config.toml
num_hidden_layers = 12
hidden_size = 64
num_attention_heads = 2
num_key_value_heads = 2
head_dim = 32
intermediate_size = 192
vocab_size = 8192
hidden_act = "gelu"
norm = "layernorm"
norm_place = "pre"
norm_eps = 1e-06
positions = "learned"
qk_norm = false
attn_scale = 0.177
bias = "none"
tie_word_embeddings = true
parallel_block = false
init = "normal"
init_std_qkv = 0.0625
init_std_o = 0.0128
init_std_up = 0.0625
init_std_down = 0.0128
optimizer = "soap_variant"
learning_rate = 0.011
lr_mult_up = 1.27
beta1 = 0.95
beta2 = 0.95
lr_head = 0.0118
max_grad_norm = 0.5
warmup_steps = 200
schedule = "wsd"
decay_fraction = 0.948
decay_shape = "linear"
final_lr_fraction = 0.0
batch_tokens = 32768
max_seq_len = 1024
doc_mask = true
train_tokens = 134100000
max_steps = 4093
dataset = "wikipedia_en"
Each number is 200 + 30 x the weight over its row's rms, rounded and kept within 0 to 999. Layers, rows and columns count from 0. The size before them is the row's rms in percent of the matrix's.

# o: layer 9 attention output (transposed), 64x64, rms 0.282, rows 22-42, columns 0-63
# v: layer 9 attention value, 64x64, rms 0.326, rows 23-42, columns 0-63
# q: layer 9 attention query, 64x64, rms 0.287, rows 32-63, columns 0-63
# k: layer 9 attention key, 64x64, rms 0.29, rows 32-63, columns 0-63
o22,094,211,196,220,172,252,141,168,187,214,243,209,178,228,186,149,231,236,200,194,235,224,165,239,191,221,198,162,207,185,217,164,172,166,178,210,180,243,188,194,238,181,184,161,235,186,237,160,135,192,214,178,193,148,210,176,215,197,219,200,178,169,275,240,167
v23,088,259,217,217,141,213,229,155,194,241,220,205,219,197,182,216,211,204,166,189,233,144,194,241,221,185,186,250,240,246,227,255,214,193,193,194,194,181,258,214,243,162,244,233,195,238,214,187,191,176,203,236,224,271,225,186,239,201,201,154,200,202,207,166,207
o23,090,184,212,212,264,154,188,226,219,195,207,185,161,210,188,200,230,215,236,235,189,243,198,224,207,170,212,139,130,182,180,185,160,212,234,203,199,197,164,230,156,248,179,168,206,199,197,196,210,259,237,211,157,153,145,233,258,172,192,222,234,188,217,217,196
v24,097,267,206,256,168,176,177,208,240,232,171,170,158,196,246,177,237,178,210,199,221,225,220,225,236,243,233,172,232,224,185,227,182,206,201,231,240,244,225,151,249,202,187,252,217,230,187,233,182,231,227,235,245,208,193,200,149,225,245,213,212,201,192,182,178
o24,091,165,149,194,259,180,233,216,209,219,198,254,232,162,195,212,177,235,175,197,127,194,227,187,197,245,198,200,245,192,185,213,232,199,223,170,171,189,223,206,149,275,200,138,218,213,211,207,196,236,165,160,168,199,148,190,230,199,200,195,171,181,243,223,200
v25,093,259,162,196,237,196,204,201,204,171,197,181,230,206,209,258,172,182,237,219,205,241,157,195,204,223,159,164,229,193,179,179,181,235,294,263,205,188,171,169,245,241,205,210,153,225,174,165,188,154,213,212,201,184,207,183,205,179,177,223,206,191,143,178,184
o25,086,180,233,201,186,189,197,219,208,218,195,203,181,184,189,129,242,212,173,256,155,201,207,185,212,174,218,203,193,157,196,192,159,170,140,179,237,199,237,202,204,199,160,193,278,202,137,197,198,239,182,214,212,188,192,218,224,230,195,195,138,219,278,242,219
v26,077,153,244,211,206,197,210,196,157,207,182,213,207,202,157,183,184,185,173,173,222,180,228,186,247,198,204,200,217,135,216,225,187,237,158,228,170,193,167,194,206,256,177,279,128,208,221,163,191,162,188,230,168,208,244,242,221,185,221,217,252,219,242,214,182
o26,083,228,137,230,218,198,172,184,261,230,217,184,180,201,142,199,234,223,251,223,189,169,201,212,173,216,220,244,153,238,205,182,232,171,216,191,240,193,200,212,222,186,207,138,174,125,216,202,217,221,231,143,218,204,224,150,215,226,191,177,204,182,221,160,227
v27,096,180,192,246,181,215,255,230,189,210,131,227,178,203,214,228,194,175,181,182,204,166,185,159,184,190,246,196,220,260,255,158,211,257,207,171,188,212,183,189,214,226,215,184,187,260,201,224,183,222,163,209,184,170,226,191,119,206,184,168,220,156,208,149,213
o27,105,241,203,155,232,181,242,204,201,230,224,206,230,236,171,186,212,267,193,166,208,199,229,225,202,190,163,171,195,126,240,188,181,192,223,206,211,196,174,213,183,178,166,193,125,164,235,226,170,215,244,206,219,246,217,209,213,255,237,212,152,166,194,243,186
v28,092,202,173,133,149,183,170,209,199,184,236,220,188,140,237,164,172,219,247,228,218,188,171,187,240,206,194,261,184,229,225,237,165,180,212,207,225,202,211,201,212,182,126,200,216,195,187,214,183,194,209,167,147,176,229,213,147,214,235,222,220,196,196,136,161
o28,092,176,173,217,233,195,233,166,172,214,203,230,159,211,194,201,227,202,153,186,177,231,246,255,195,152,186,188,176,227,158,203,225,161,206,243,172,253,182,230,214,240,222,184,219,210,217,142,234,242,202,199,254,236,170,195,241,201,195,197,266,205,191,244,237
v29,103,237,255,197,201,254,260,228,203,183,202,204,180,233,213,221,163,210,195,185,179,160,206,218,186,191,207,163,241,190,159,202,271,222,172,250,234,180,207,184,211,237,209,142,208,164,180,242,192,254,241,242,182,181,262,236,181,210,206,210,166,187,204,224,219
o29,101,192,169,181,201,176,163,213,240,199,213,229,175,178,176,174,226,224,157,194,234,263,171,202,249,243,204,190,190,207,264,175,203,193,202,147,199,196,193,162,182,183,195,254,201,265,202,249,220,175,158,215,213,212,162,181,225,194,194,172,136,250,221,179,154
v30,107,219,229,222,162,187,213,182,208,187,224,170,129,178,197,171,164,159,163,172,187,220,248,217,207,164,275,254,205,186,233,200,180,208,183,222,219,226,192,278,192,179,169,169,180,229,222,226,243,216,189,217,165,190,190,162,178,222,187,172,237,151,162,198,225
o30,100,199,186,161,224,162,198,175,228,219,225,252,237,248,190,218,282,232,228,211,190,171,208,149,203,202,182,215,240,199,168,223,136,177,220,184,193,181,180,171,154,204,222,220,190,186,208,155,177,155,213,185,192,205,159,251,232,187,204,220,276,186,203,241,205
v31,088,163,234,209,158,206,206,190,171,180,225,167,162,152,223,254,236,195,187,174,188,196,200,161,187,208,231,246,187,220,261,230,236,199,212,202,165,152,260,205,181,190,223,197,179,246,168,234,160,229,242,167,215,235,188,188,166,209,182,255,205,150,242,212,196
o31,095,217,200,175,225,193,245,214,190,218,241,263,196,188,210,163,199,177,174,177,175,189,218,226,177,165,174,175,194,186,177,172,146,152,218,263,187,231,187,176,167,211,222,173,210,194,189,182,173,176,188,233,156,148,199,155,222,213,301,153,202,197,173,220,188
q32,108,164,192,188,189,199,248,218,189,213,173,194,195,181,225,172,227,237,241,193,180,186,174,221,207,180,158,205,190,148,192,125,241,174,212,216,210,234,254,200,180,161,155,194,187,224,255,153,178,206,206,165,229,217,250,183,188,198,226,243,227,195,208,119,163
k32,107,192,145,178,179,192,247,244,262,188,231,246,189,212,206,214,199,216,177,227,240,213,188,181,258,172,156,199,200,225,153,206,213,240,213,219,200,262,259,225,234,204,251,214,196,220,201,162,148,225,196,196,220,240,198,181,149,187,218,198,227,205,198,198,143
q33,094,165,216,248,129,198,161,196,175,189,201,169,226,241,135,222,188,168,165,170,202,223,202,226,226,236,140,191,163,216,202,155,163,267,175,205,222,197,205,216,192,156,140,229,192,220,180,223,199,207,197,166,184,233,200,229,182,222,207,177,198,153,176,223,236
k33,101,231,244,200,154,209,231,225,176,165,218,191,237,195,199,250,222,203,195,148,199,239,199,250,279,190,181,215,171,178,163,181,198,256,198,200,246,157,221,184,219,139,149,214,164,185,236,224,200,236,194,213,162,179,223,209,183,232,197,181,142,184,195,202,220
q34,103,240,200,236,244,206,209,228,257,147,221,168,206,183,208,232,176,184,145,186,183,250,138,221,186,177,150,250,197,177,224,211,185,198,216,147,206,208,202,207,178,160,166,148,241,228,210,227,204,194,249,240,208,193,201,211,237,225,238,200,214,204,210,139,217
k34,110,210,242,204,221,240,184,164,266,194,239,165,198,199,186,165,222,109,180,222,244,244,146,167,243,196,241,247,208,151,211,206,179,260,211,178,209,209,188,184,184,183,183,193,250,258,220,210,219,197,239,199,191,225,193,211,188,186,172,203,223,219,218,218,210
q35,099,177,142,280,241,188,201,176,202,249,208,214,155,229,177,238,210,233,195,230,201,190,240,219,211,144,203,187,156,217,192,231,178,206,190,188,187,182,245,270,223,217,233,170,234,262,193,180,160,230,209,171,185,190,199,181,199,167,209,158,176,214,194,214,155
k35,107,208,164,279,209,222,189,168,164,248,189,245,227,209,213,182,265,210,225,242,217,183,172,228,170,196,202,161,257,228,161,208,193,206,167,195,202,177,182,269,242,218,183,174,230,172,207,200,198,231,224,166,219,220,254,160,206,173,199,182,186,229,221,159,175
q36,115,206,196,120,184,224,156,198,230,205,179,171,256,194,223,216,217,210,232,184,189,163,166,138,231,209,160,232,186,222,175,183,187,202,198,201,181,191,217,161,210,180,207,250,199,242,163,213,189,193,183,172,182,172,215,186,217,171,240,164,240,155,283,161,168
k36,113,148,241,186,196,178,161,229,209,185,211,219,243,220,244,202,211,178,208,223,203,214,191,215,234,174,194,170,160,150,125,189,192,212,200,219,211,287,206,177,223,206,211,180,220,156,253,220,242,225,182,199,174,128,186,236,230,210,191,174,236,183,243,204,186
q37,107,196,195,179,154,226,182,232,223,187,207,295,250,186,195,237,209,188,230,180,163,192,200,193,260,206,145,157,211,181,187,199,171,245,238,192,167,172,186,201,160,179,227,192,235,204,216,207,181,231,189,189,206,183,178,226,178,223,221,204,194,117,256,238,182
k37,112,244,226,219,188,192,267,211,217,174,235,216,219,205,248,178,239,203,222,235,193,208,130,222,196,212,179,141,169,168,203,199,182,180,242,224,202,224,193,215,155,205,203,189,199,198,191,224,162,252,209,185,151,133,116,226,212,218,190,190,191,217,207,243,230
q38,103,213,142,245,212,189,203,212,204,269,219,182,225,206,184,191,208,191,155,201,181,196,246,222,204,238,220,200,260,197,219,179,149,164,211,192,176,189,175,185,194,235,213,210,229,249,243,245,186,178,198,227,216,200,215,124,167,211,162,200,214,244,158,179,269
k38,097,201,190,216,214,231,223,174,259,236,178,146,242,151,215,218,233,174,197,209,147,156,219,202,234,161,216,153,248,166,189,183,200,155,219,168,220,207,238,193,217,189,174,203,188,207,144,225,209,126,185,225,194,216,220,164,214,181,247,213,254,196,198,182,233
q39,114,162,228,253,244,125,184,199,259,172,202,192,165,139,198,217,170,209,196,276,166,171,176,196,190,224,218,167,229,201,263,186,208,219,227,207,246,242,195,196,231,207,195,139,183,200,197,201,198,195,217,181,242,237,176,178,203,178,208,192,170,216,158,195,183
k39,115,180,192,262,193,190,193,178,243,137,217,179,195,178,199,231,155,182,188,216,226,185,163,200,221,175,222,230,237,254,267,220,254,245,172,178,247,196,183,207,228,234,176,202,183,220,194,179,200,235,200,204,243,196,201,166,207,212,218,203,177,207,299,183,209
q40,117,171,294,250,215,163,201,220,141,221,218,205,228,173,234,212,217,176,191,202,179,193,212,207,235,215,218,173,200,172,145,232,187,262,204,254,222,189,178,202,166,146,181,232,187,220,185,200,214,168,195,188,165,202,180,211,236,230,172,201,226,210,277,211,206
k40,111,225,193,253,232,189,235,179,236,171,201,193,191,219,225,191,236,188,174,177,161,199,269,220,175,169,151,218,164,196,207,212,186,205,244,248,217,260,181,159,171,146,183,164,176,180,208,189,223,236,202,229,171,222,207,184,191,264,264,179,163,202,230,178,185
q41,114,189,152,220,195,225,137,196,230,228,187,219,227,178,161,157,205,193,155,137,229,225,235,179,193,169,154,233,195,207,176,173,219,172,187,219,226,146,188,173,160,185,226,240,218,205,206,154,162,226,181,211,260,138,193,215,178,177,230,178,163,192,231,178,216
k41,116,184,227,224,230,208,189,200,177,179,195,246,186,164,207,175,234,246,183,168,249,203,191,166,247,162,220,176,245,204,148,186,156,249,189,245,259,200,234,188,175,209,210,212,197,190,176,163,178,154,211,163,174,129,204,202,208,202,205,167,187,271,194,235,198
q42,099,208,176,161,169,205,188,238,248,224,142,127,208,229,192,208,192,170,219,240,224,248,185,214,197,242,222,161,233,195,208,196,198,222,161,227,186,247,197,217,114,180,210,149,197,170,200,178,229,175,210,214,167,226,182,195,198,226,224,239,166,239,199,229,159
k42,108,187,225,204,131,228,195,240,165,233,187,157,168,197,227,249,168,230,201,216,256,249,215,206,155,198,252,194,217,176,200,214,230,164,214,248,174,166,237,203,201,144,216,221,236,195,167,201,159,180,186,205,151,201,205,203,232,181,240,231,171,203,239,216,156
q43,096,165,249,193,263,210,216,222,229,205,214,182,231,188,177,240,184,201,188,208,213,188,156,206,188,230,213,179,196,221,232,193,143,204,204,178,165,192,264,171,207,159,253,205,210,183,163,140,187,116,189,191,201,171,243,211,211,271,182,215,178,171,198,187,163
k43,099,232,198,211,186,172,259,200,250,165,182,205,218,154,179,179,193,205,186,174,211,265,186,190,197,224,248,210,195,190,234,199,202,160,216,214,158,205,256,224,187,237,171,138,235,139,224,165,226,165,175,184,208,170,211,274,177,253,189,207,181,191,219,178,201
q44,108,252,187,207,184,188,188,165,250,171,256,220,220,158,185,200,177,261,203,230,206,232,237,165,217,242,207,229,266,155,197,195,247,169,237,217,220,198,224,228,182,145,168,197,199,239,165,223,227,203,221,249,156,185,238,222,193,195,165,204,188,221,200,192,160
k44,106,202,192,180,152,188,148,158,187,148,132,212,153,194,243,247,225,157,219,217,186,222,204,128,214,229,208,225,220,192,248,169,197,213,195,244,211,181,201,189,155,163,231,203,224,166,138,246,204,166,209,215,167,206,184,199,165,184,197,160,169,203,206,189,208
q45,103,172,216,198,188,249,184,181,213,166,171,219,218,204,227,191,201,235,214,220,157,159,200,217,174,160,238,205,166,226,162,187,170,209,155,191,217,152,198,160,200,217,210,215,224,232,297,179,175,169,186,220,198,124,204,211,178,198,260,186,183,192,237,258,191
k45,116,209,190,188,234,207,233,161,210,187,183,236,198,197,212,150,166,241,182,184,189,192,166,182,149,177,197,132,155,181,186,220,169,196,167,200,216,210,203,166,207,217,153,195,227,216,260,216,179,147,167,214,183,160,147,202,199,153,276,188,148,225,179,214,173
q46,110,190,228,169,191,163,185,174,229,214,203,147,148,167,179,177,208,187,235,201,218,202,140,219,244,194,167,140,221,245,157,141,188,175,237,231,227,173,174,199,239,160,237,237,190,205,210,230,180,200,185,243,209,216,181,252,139,216,217,195,182,236,211,210,220
k46,114,193,234,210,196,155,181,182,157,154,190,165,140,210,155,213,196,240,233,193,193,182,156,215,237,197,219,209,211,226,159,200,150,189,265,154,228,180,212,207,257,204,204,185,230,200,175,212,196,191,185,239,220,190,196,265,158,215,234,204,177,211,263,155,231
q47,108,182,211,151,218,199,200,226,186,222,243,183,221,183,209,163,209,241,155,152,173,193,209,188,199,249,212,159,154,185,255,191,174,194,224,223,202,132,216,212,246,151,203,185,230,210,224,214,232,238,163,229,167,223,180,172,207,129,195,181,132,215,189,176,197
k47,108,208,206,198,167,233,168,170,252,188,190,226,214,169,211,126,201,238,210,156,211,223,224,175,255,248,215,203,184,227,208,180,188,186,221,183,197,214,192,228,229,186,163,144,241,215,191,246,185,220,242,206,256,165,240,145,217,180,250,199,160,186,190,215,245
q48,110,180,223,191,258,178,229,205,173,209,176,186,207,257,142,184,195,175,189,204,195,215,232,241,206,183,193,248,270,176,194,186,202,206,226,184,201,221,247,189,220,219,239,125,268,173,189,191,198,216,198,168,183,228,200,202,240,140,156,161,188,227,174,231,179
k48,107,217,191,157,202,200,184,213,187,231,179,184,168,198,172,164,238,217,149,215,213,231,202,220,215,207,154,189,285,204,235,180,293,177,245,157,215,221,239,191,189,231,217,209,208,186,232,202,211,240,234,158,228,240,235,206,249,177,194,198,206,194,226,152,214
q49,111,194,168,140,178,140,175,233,203,187,262,216,248,222,180,161,228,227,163,199,229,188,204,246,214,154,191,130,193,198,207,175,219,201,196,191,187,216,166,186,222,132,241,217,227,191,186,161,239,151,197,181,224,222,177,213,159,235,200,192,237,195,190,227,231
k49,118,251,233,207,220,143,234,212,174,149,208,184,184,224,187,177,192,244,164,201,230,186,237,200,256,218,234,124,215,164,216,179,206,172,189,196,142,201,187,212,235,165,176,179,188,164,210,211,226,228,212,236,177,261,183,177,167,180,154,228,236,217,192,233,217
q50,125,229,242,228,205,241,181,199,230,202,188,245,193,205,197,149,257,241,167,238,235,188,187,229,206,278,167,234,179,226,221,259,211,198,222,178,205,248,198,184,208,260,180,163,179,176,221,193,205,187,198,207,176,219,154,197,210,164,180,179,236,210,134,186,166
k50,114,148,209,256,143,203,196,226,218,216,173,199,195,211,208,201,185,186,127,221,208,168,216,186,226,229,186,260,162,216,246,216,176,172,156,154,236,198,191,215,174,212,205,188,159,163,176,217,183,193,201,194,245,194,202,215,256,111,178,219,220,176,205,220,166
q51,116,141,195,256,202,221,163,174,210,196,208,198,209,183,169,241,165,179,213,261,193,255,175,162,214,201,237,201,146,182,244,211,244,164,182,180,152,223,199,235,189,218,243,206,178,229,219,219,226,217,187,159,197,203,166,267,230,192,188,205,190,227,132,209,195
k51,115,200,172,246,227,236,181,178,201,180,208,202,178,156,200,275,148,186,245,224,218,249,210,232,200,229,263,232,204,229,186,205,221,212,213,164,233,155,214,232,236,242,207,241,181,193,242,229,201,228,193,173,246,201,190,190,230,151,161,156,203,239,175,194,196
q52,104,221,173,215,197,199,185,155,172,173,234,137,202,154,188,181,215,194,224,217,201,209,170,144,205,219,154,207,237,223,193,216,187,174,238,158,173,217,226,200,243,217,224,234,174,219,244,150,193,175,167,151,155,151,209,160,219,154,243,190,209,221,229,219,254
k52,108,222,243,211,175,200,176,228,189,216,204,264,214,180,167,229,205,181,152,241,163,172,173,228,205,231,242,246,187,185,202,191,185,199,233,204,150,190,212,168,217,206,247,172,210,191,272,165,219,231,196,206,211,192,221,167,204,130,270,169,230,231,208,191,243
q53,107,233,239,231,165,187,256,229,187,187,166,202,214,187,243,198,190,180,170,240,178,207,187,196,257,164,213,204,179,176,203,225,258,183,173,209,180,242,204,172,207,132,224,186,188,185,167,191,173,129,160,248,219,247,143,176,151,209,216,173,191,221,181,202,192
k53,101,225,170,193,240,215,226,237,185,190,223,171,191,198,213,179,172,149,207,183,244,215,193,235,205,230,187,233,238,159,221,144,210,212,178,191,177,259,181,202,202,184,241,152,158,182,203,255,199,143,191,263,208,184,180,165,156,219,200,186,161,235,217,143,165
q54,122,213,176,233,204,200,254,250,179,196,177,160,202,248,262,191,233,207,189,194,219,197,221,173,204,223,148,247,162,246,258,180,224,204,236,213,186,193,189,193,174,155,218,188,241,136,249,240,217,188,187,209,202,196,200,269,210,164,177,206,191,200,250,181,216
k54,108,217,243,171,206,207,212,190,201,267,267,171,211,180,234,150,174,204,189,218,238,212,257,190,204,213,184,220,183,241,172,188,226,237,194,171,204,188,176,234,150,152,243,189,214,193,179,216,217,238,149,212,181,186,195,234,182,167,206,227,243,255,254,163,220
q55,119,166,152,187,172,233,188,173,183,228,180,230,170,216,233,191,210,236,163,198,189,218,250,170,212,191,227,202,174,207,184,211,198,278,261,161,246,259,198,199,210,191,235,235,208,179,169,203,211,228,215,210,274,195,238,213,212,223,217,251,224,241,240,206,233
k55,130,198,224,149,220,219,194,204,184,200,214,229,203,209,160,201,228,206,207,207,158,195,225,204,212,166,183,176,189,116,215,224,169,217,145,257,197,201,208,227,227,163,206,207,104,208,187,197,219,216,227,184,215,206,104,194,232,216,227,197,187,259,212,204,189
q56,110,159,233,218,215,210,187,232,208,238,154,197,186,208,226,209,189,212,181,229,181,264,254,244,128,213,212,219,164,179,243,161,179,185,240,222,205,228,206,248,215,199,181,169,200,179,233,254,143,206,177,241,181,184,192,227,152,160,195,183,237,198,238,212,221
k56,108,240,185,165,143,219,204,115,215,257,249,136,188,230,192,183,183,218,211,187,165,155,219,162,216,185,194,194,255,251,202,149,177,182,192,205,191,207,193,213,242,205,168,222,154,178,216,200,138,191,163,183,204,191,191,213,180,207,182,178,160,192,233,194,186
q57,099,230,204,215,178,195,212,164,176,210,172,235,236,243,219,223,208,206,167,195,214,200,124,219,182,191,170,134,236,197,245,214,224,177,139,166,271,165,240,227,191,208,254,201,217,202,201,208,152,196,193,231,237,215,211,191,178,189,175,227,212,250,209,163,159
k57,105,225,185,186,195,244,227,202,182,184,214,127,207,191,230,184,229,240,159,207,200,184,154,197,139,194,234,197,209,186,204,146,175,221,165,208,251,202,225,224,199,169,213,242,257,154,153,184,212,204,202,201,281,160,192,193,168,191,201,261,184,175,211,220,187
q58,099,260,189,169,167,210,246,188,141,197,256,244,161,168,158,196,201,137,194,229,230,137,190,193,216,205,225,203,198,260,213,179,214,188,203,161,217,258,206,181,193,253,225,233,177,225,200,209,228,206,216,186,208,197,136,215,197,175,207,182,155,204,218,178,179
k58,107,190,225,189,212,174,194,229,159,209,226,197,245,168,107,227,223,201,177,189,153,212,215,234,175,195,253,181,236,218,170,225,193,219,208,205,224,233,168,178,152,228,238,179,196,231,187,239,204,201,181,203,214,160,138,176,196,141,184,192,144,168,178,164,173
q59,119,234,222,183,216,226,236,242,244,221,236,205,203,186,205,217,203,207,184,207,237,221,208,217,186,208,232,241,237,227,203,231,188,241,211,213,227,187,220,221,227,231,240,263,205,205,210,183,161,145,253,159,229,214,204,227,244,162,222,209,226,294,171,230,163
k59,105,174,192,205,159,193,184,225,195,183,149,168,208,225,167,180,181,164,174,179,183,189,192,187,164,241,232,189,204,270,205,197,178,208,223,217,225,141,220,220,180,179,219,175,212,151,210,145,228,169,218,188,249,200,227,187,183,217,270,207,210,247,152,193,122
q60,112,196,188,146,186,204,153,199,189,238,226,212,214,167,236,206,174,162,203,258,165,197,178,216,243,188,194,165,196,229,146,199,179,243,189,187,205,216,228,137,186,200,167,179,252,205,174,151,199,237,226,233,251,243,259,237,253,194,183,208,203,181,215,232,212
k60,102,204,180,178,212,172,218,247,147,202,215,206,188,154,192,178,218,136,248,201,185,246,250,213,228,206,163,110,203,194,237,194,149,207,165,213,196,204,218,170,195,208,186,214,246,226,196,192,206,213,166,213,206,195,161,206,227,208,234,161,198,202,244,277,229
q61,107,248,219,231,163,163,189,157,239,201,168,217,179,220,234,212,251,142,261,129,156,207,223,172,212,168,226,159,146,194,221,177,190,201,216,162,219,243,187,193,225,178,209,194,209,181,180,209,237,183,225,207,150,185,225,190,192,118,206,213,194,197,197,197,189
k61,114,229,180,198,202,128,169,182,166,213,219,197,180,191,258,186,163,203,226,164,143,244,193,209,192,250,183,191,180,223,199,195,205,233,174,176,201,205,173,201,213,179,201,207,184,232,199,188,172,201,290,212,178,201,171,222,184,148,270,229,222,139,222,155,192
q62,109,186,219,206,166,201,169,209,169,179,182,201,258,174,255,241,214,256,208,226,220,178,209,252,166,147,206,213,256,206,212,145,176,177,244,145,181,157,214,205,169,217,203,217,190,172,199,186,249,207,200,181,234,188,223,221,239,244,241,163,157,179,185,184,174
k62,104,193,200,149,182,154,216,205,212,150,233,210,235,207,244,233,192,182,237,217,294,176,231,196,181,174,175,192,229,208,251,199,200,194,253,206,229,158,155,178,230,215,169,182,193,181,232,203,196,144,225,141,177,216,170,224,179,157,225,202,205,211,190,241,217
q63,105,199,180,174,223,218,255,232,225,180,157,159,218,191,165,229,207,214,201,232,217,182,240,223,222,212,178,190,208,185,206,207,212,177,204,219,153,201,211,207,223,265,214,155,174,250,155,210,156,176,260,196,198,227,183,229,121,190,170,250,185,222,134,185,220
k63,113,156,205,191,191,173,256,187,177,238,150,138,218,209,192,208,192,160,205,248,248,182,198,178,202,198,177,252,226,223,205,210,230,167,190,170,171,211,274,259,212,236,200,205,192,237,161,230,188,185,240,214,258,231,238,197,180,198,153,205,164,205,207,169,195
v32,102,186,219,227,193,251,220,219,123,178,189,180,176,201,199,206,173,202,202,200,169,199,267,181,156,174,190,234,183,219,200,199,158,176,190,183,238,212,240,222,188,202,185,208,164,147,216,211,164,187,251,236,132,225,188,168,200,198,179,171,253,247,254,164,225
o32,092,197,176,190,176,156,188,185,232,241,246,211,185,207,210,192,221,219,192,223,201,180,157,237,231,213,227,220,196,253,260,199,189,186,213,145,150,213,210,212,216,176,149,199,199,204,220,207,210,173,123,179,260,236,219,271,193,246,197,216,182,148,225,170,188
v33,108,155,233,177,218,168,195,186,170,185,200,255,214,217,232,219,212,202,187,229,224,162,205,195,172,272,229,172,215,203,264,226,197,241,240,179,179,222,215,249,170,217,213,258,234,200,224,225,173,245,228,161,216,173,209,186,183,246,214,183,218,255,162,168,168
o33,110,211,209,244,171,211,170,169,214,227,220,189,168,195,261,179,210,196,227,196,203,171,193,195,210,196,222,201,161,231,244,225,209,151,230,213,195,190,177,166,241,106,227,187,172,242,204,216,222,209,189,259,198,193,240,187,248,185,198,207,272,215,199,169,263
v34,095,185,252,223,233,175,187,198,250,243,212,161,181,215,241,192,213,173,203,157,218,214,234,227,203,218,193,219,204,217,243,220,121,208,166,218,124,155,208,208,232,229,195,238,236,172,260,219,200,208,245,165,181,161,204,209,195,232,161,189,213,192,188,154,192
o34,095,180,126,204,167,185,201,154,129,126,209,251,244,185,236,183,220,192,179,262,190,180,191,163,218,169,170,227,208,211,206,213,210,203,220,236,233,245,212,164,179,183,175,182,233,232,166,184,200,199,164,234,217,204,165,159,234,196,200,211,181,198,225,162,220
v35,104,214,177,232,245,204,250,182,233,171,228,155,164,221,226,218,162,229,215,180,141,201,199,204,208,224,247,221,264,151,184,193,148,175,238,150,206,219,170,207,210,211,212,242,186,185,147,164,178,228,242,186,178,158,192,162,225,247,173,202,202,229,200,179,207
o35,102,196,227,121,144,194,141,162,164,193,195,203,220,198,209,252,209,201,198,213,214,163,182,195,198,175,175,258,196,230,229,198,184,210,168,179,168,246,233,193,205,143,224,191,184,256,225,218,249,191,224,191,218,205,228,173,186,208,211,152,174,162,153,148,184
v36,119,198,169,270,162,214,211,184,220,153,220,239,228,130,193,200,206,246,219,208,191,239,240,196,228,146,241,206,188,174,164,258,148,197,192,181,229,215,171,152,229,168,243,189,188,194,185,183,192,139,189,158,193,227,208,227,179,177,183,211,236,185,197,176,182
o36,120,192,232,122,245,192,207,232,209,200,176,157,169,225,199,252,209,167,244,228,162,194,159,173,189,233,199,243,213,187,191,169,217,236,227,216,174,181,236,209,227,230,171,166,202,219,166,250,208,269,241,185,180,229,212,226,204,221,198,170,226,189,171,253,168
v37,095,158,206,242,173,193,204,196,141,217,272,204,190,181,193,186,174,243,216,215,187,228,210,216,162,197,155,202,194,202,137,169,253,173,165,191,199,177,153,185,180,152,220,208,245,151,202,226,215,221,211,217,227,213,194,214,208,257,217,234,156,185,168,182,263
o37,101,229,184,179,202,224,171,217,291,211,241,209,210,210,206,174,222,219,181,228,193,205,185,240,175,150,227,220,180,169,222,192,206,203,226,208,235,207,262,220,208,242,193,210,178,161,207,183,150,186,255,158,188,203,252,189,275,172,236,196,178,157,230,231,185
v38,099,193,155,189,184,198,247,204,230,186,217,207,211,207,160,232,164,238,211,175,171,160,190,162,231,190,171,187,219,218,206,176,194,211,207,247,230,106,251,162,184,216,237,219,218,279,205,237,203,198,203,160,176,163,223,213,242,195,184,216,193,223,253,222,168
o38,085,240,222,197,232,184,150,181,139,187,175,228,177,233,278,171,207,164,191,143,209,220,222,209,188,190,179,233,183,154,196,199,215,204,175,191,174,229,141,179,205,190,168,200,212,202,189,227,193,201,190,212,156,184,164,178,116,201,191,168,226,164,177,246,244
v39,096,159,188,176,217,205,210,231,231,200,208,229,201,242,210,156,185,227,226,167,185,185,250,212,205,192,158,129,157,187,222,190,180,174,196,181,225,211,176,205,257,206,215,166,235,168,145,168,218,261,188,237,218,221,238,208,144,200,178,160,191,255,208,163,160
o39,095,237,255,248,233,165,168,220,208,144,171,218,217,137,190,238,168,177,218,194,221,222,189,165,189,197,235,236,234,184,164,203,229,228,197,225,183,168,251,191,234,200,260,222,178,192,182,249,181,170,187,181,213,141,227,254,215,220,209,243,216,200,219,225,206
v40,108,190,217,218,206,207,205,185,220,234,232,201,121,153,215,232,209,241,140,216,175,191,203,216,198,210,210,217,173,182,163,154,219,217,230,186,156,198,180,207,233,249,182,217,182,198,170,182,128,190,286,217,211,240,174,191,144,220,189,227,181,240,196,214,228
o40,108,207,157,171,173,207,169,184,190,225,196,193,220,274,182,225,186,212,223,196,184,180,164,224,160,205,199,210,187,224,181,179,145,218,189,120,232,177,176,169,172,157,188,197,210,197,232,188,189,158,172,206,207,203,247,212,262,211,216,203,155,183,238,214,109
v41,121,185,237,147,264,234,193,190,178,205,139,210,200,197,192,212,265,203,179,171,175,192,130,218,181,227,149,225,207,265,262,226,200,183,228,192,157,199,197,205,208,186,212,197,196,185,214,168,139,211,189,258,196,184,218,206,215,185,176,171,201,216,157,241,198
o41,117,155,145,269,208,199,203,176,206,199,140,198,212,193,180,239,147,136,165,197,242,186,210,207,198,215,196,148,207,173,215,190,193,189,181,157,221,169,195,190,213,171,184,160,192,200,168,247,212,154,184,191,230,179,167,171,198,221,281,181,165,178,234,169,216
v42,106,223,239,252,205,183,210,216,175,192,269,251,204,240,256,186,205,178,150,178,200,211,174,196,165,146,250,253,217,181,177,199,209,147,213,200,180,175,207,206,252,190,226,172,192,247,206,176,185,210,200,166,232,228,220,165,199,186,181,186,199,182,279,216,179
o42,103,210,226,144,224,224,200,202,210,179,178,161,220,203,218,213,142,236,162,207,182,244,217,202,223,235,169,228,175,211,206,168,155,196,225,161,140,191,180,184,91,167,170,208,208,215,179,172,231,178,237,194,171,246,218,220,237,195,219,198,200,185,159,224,184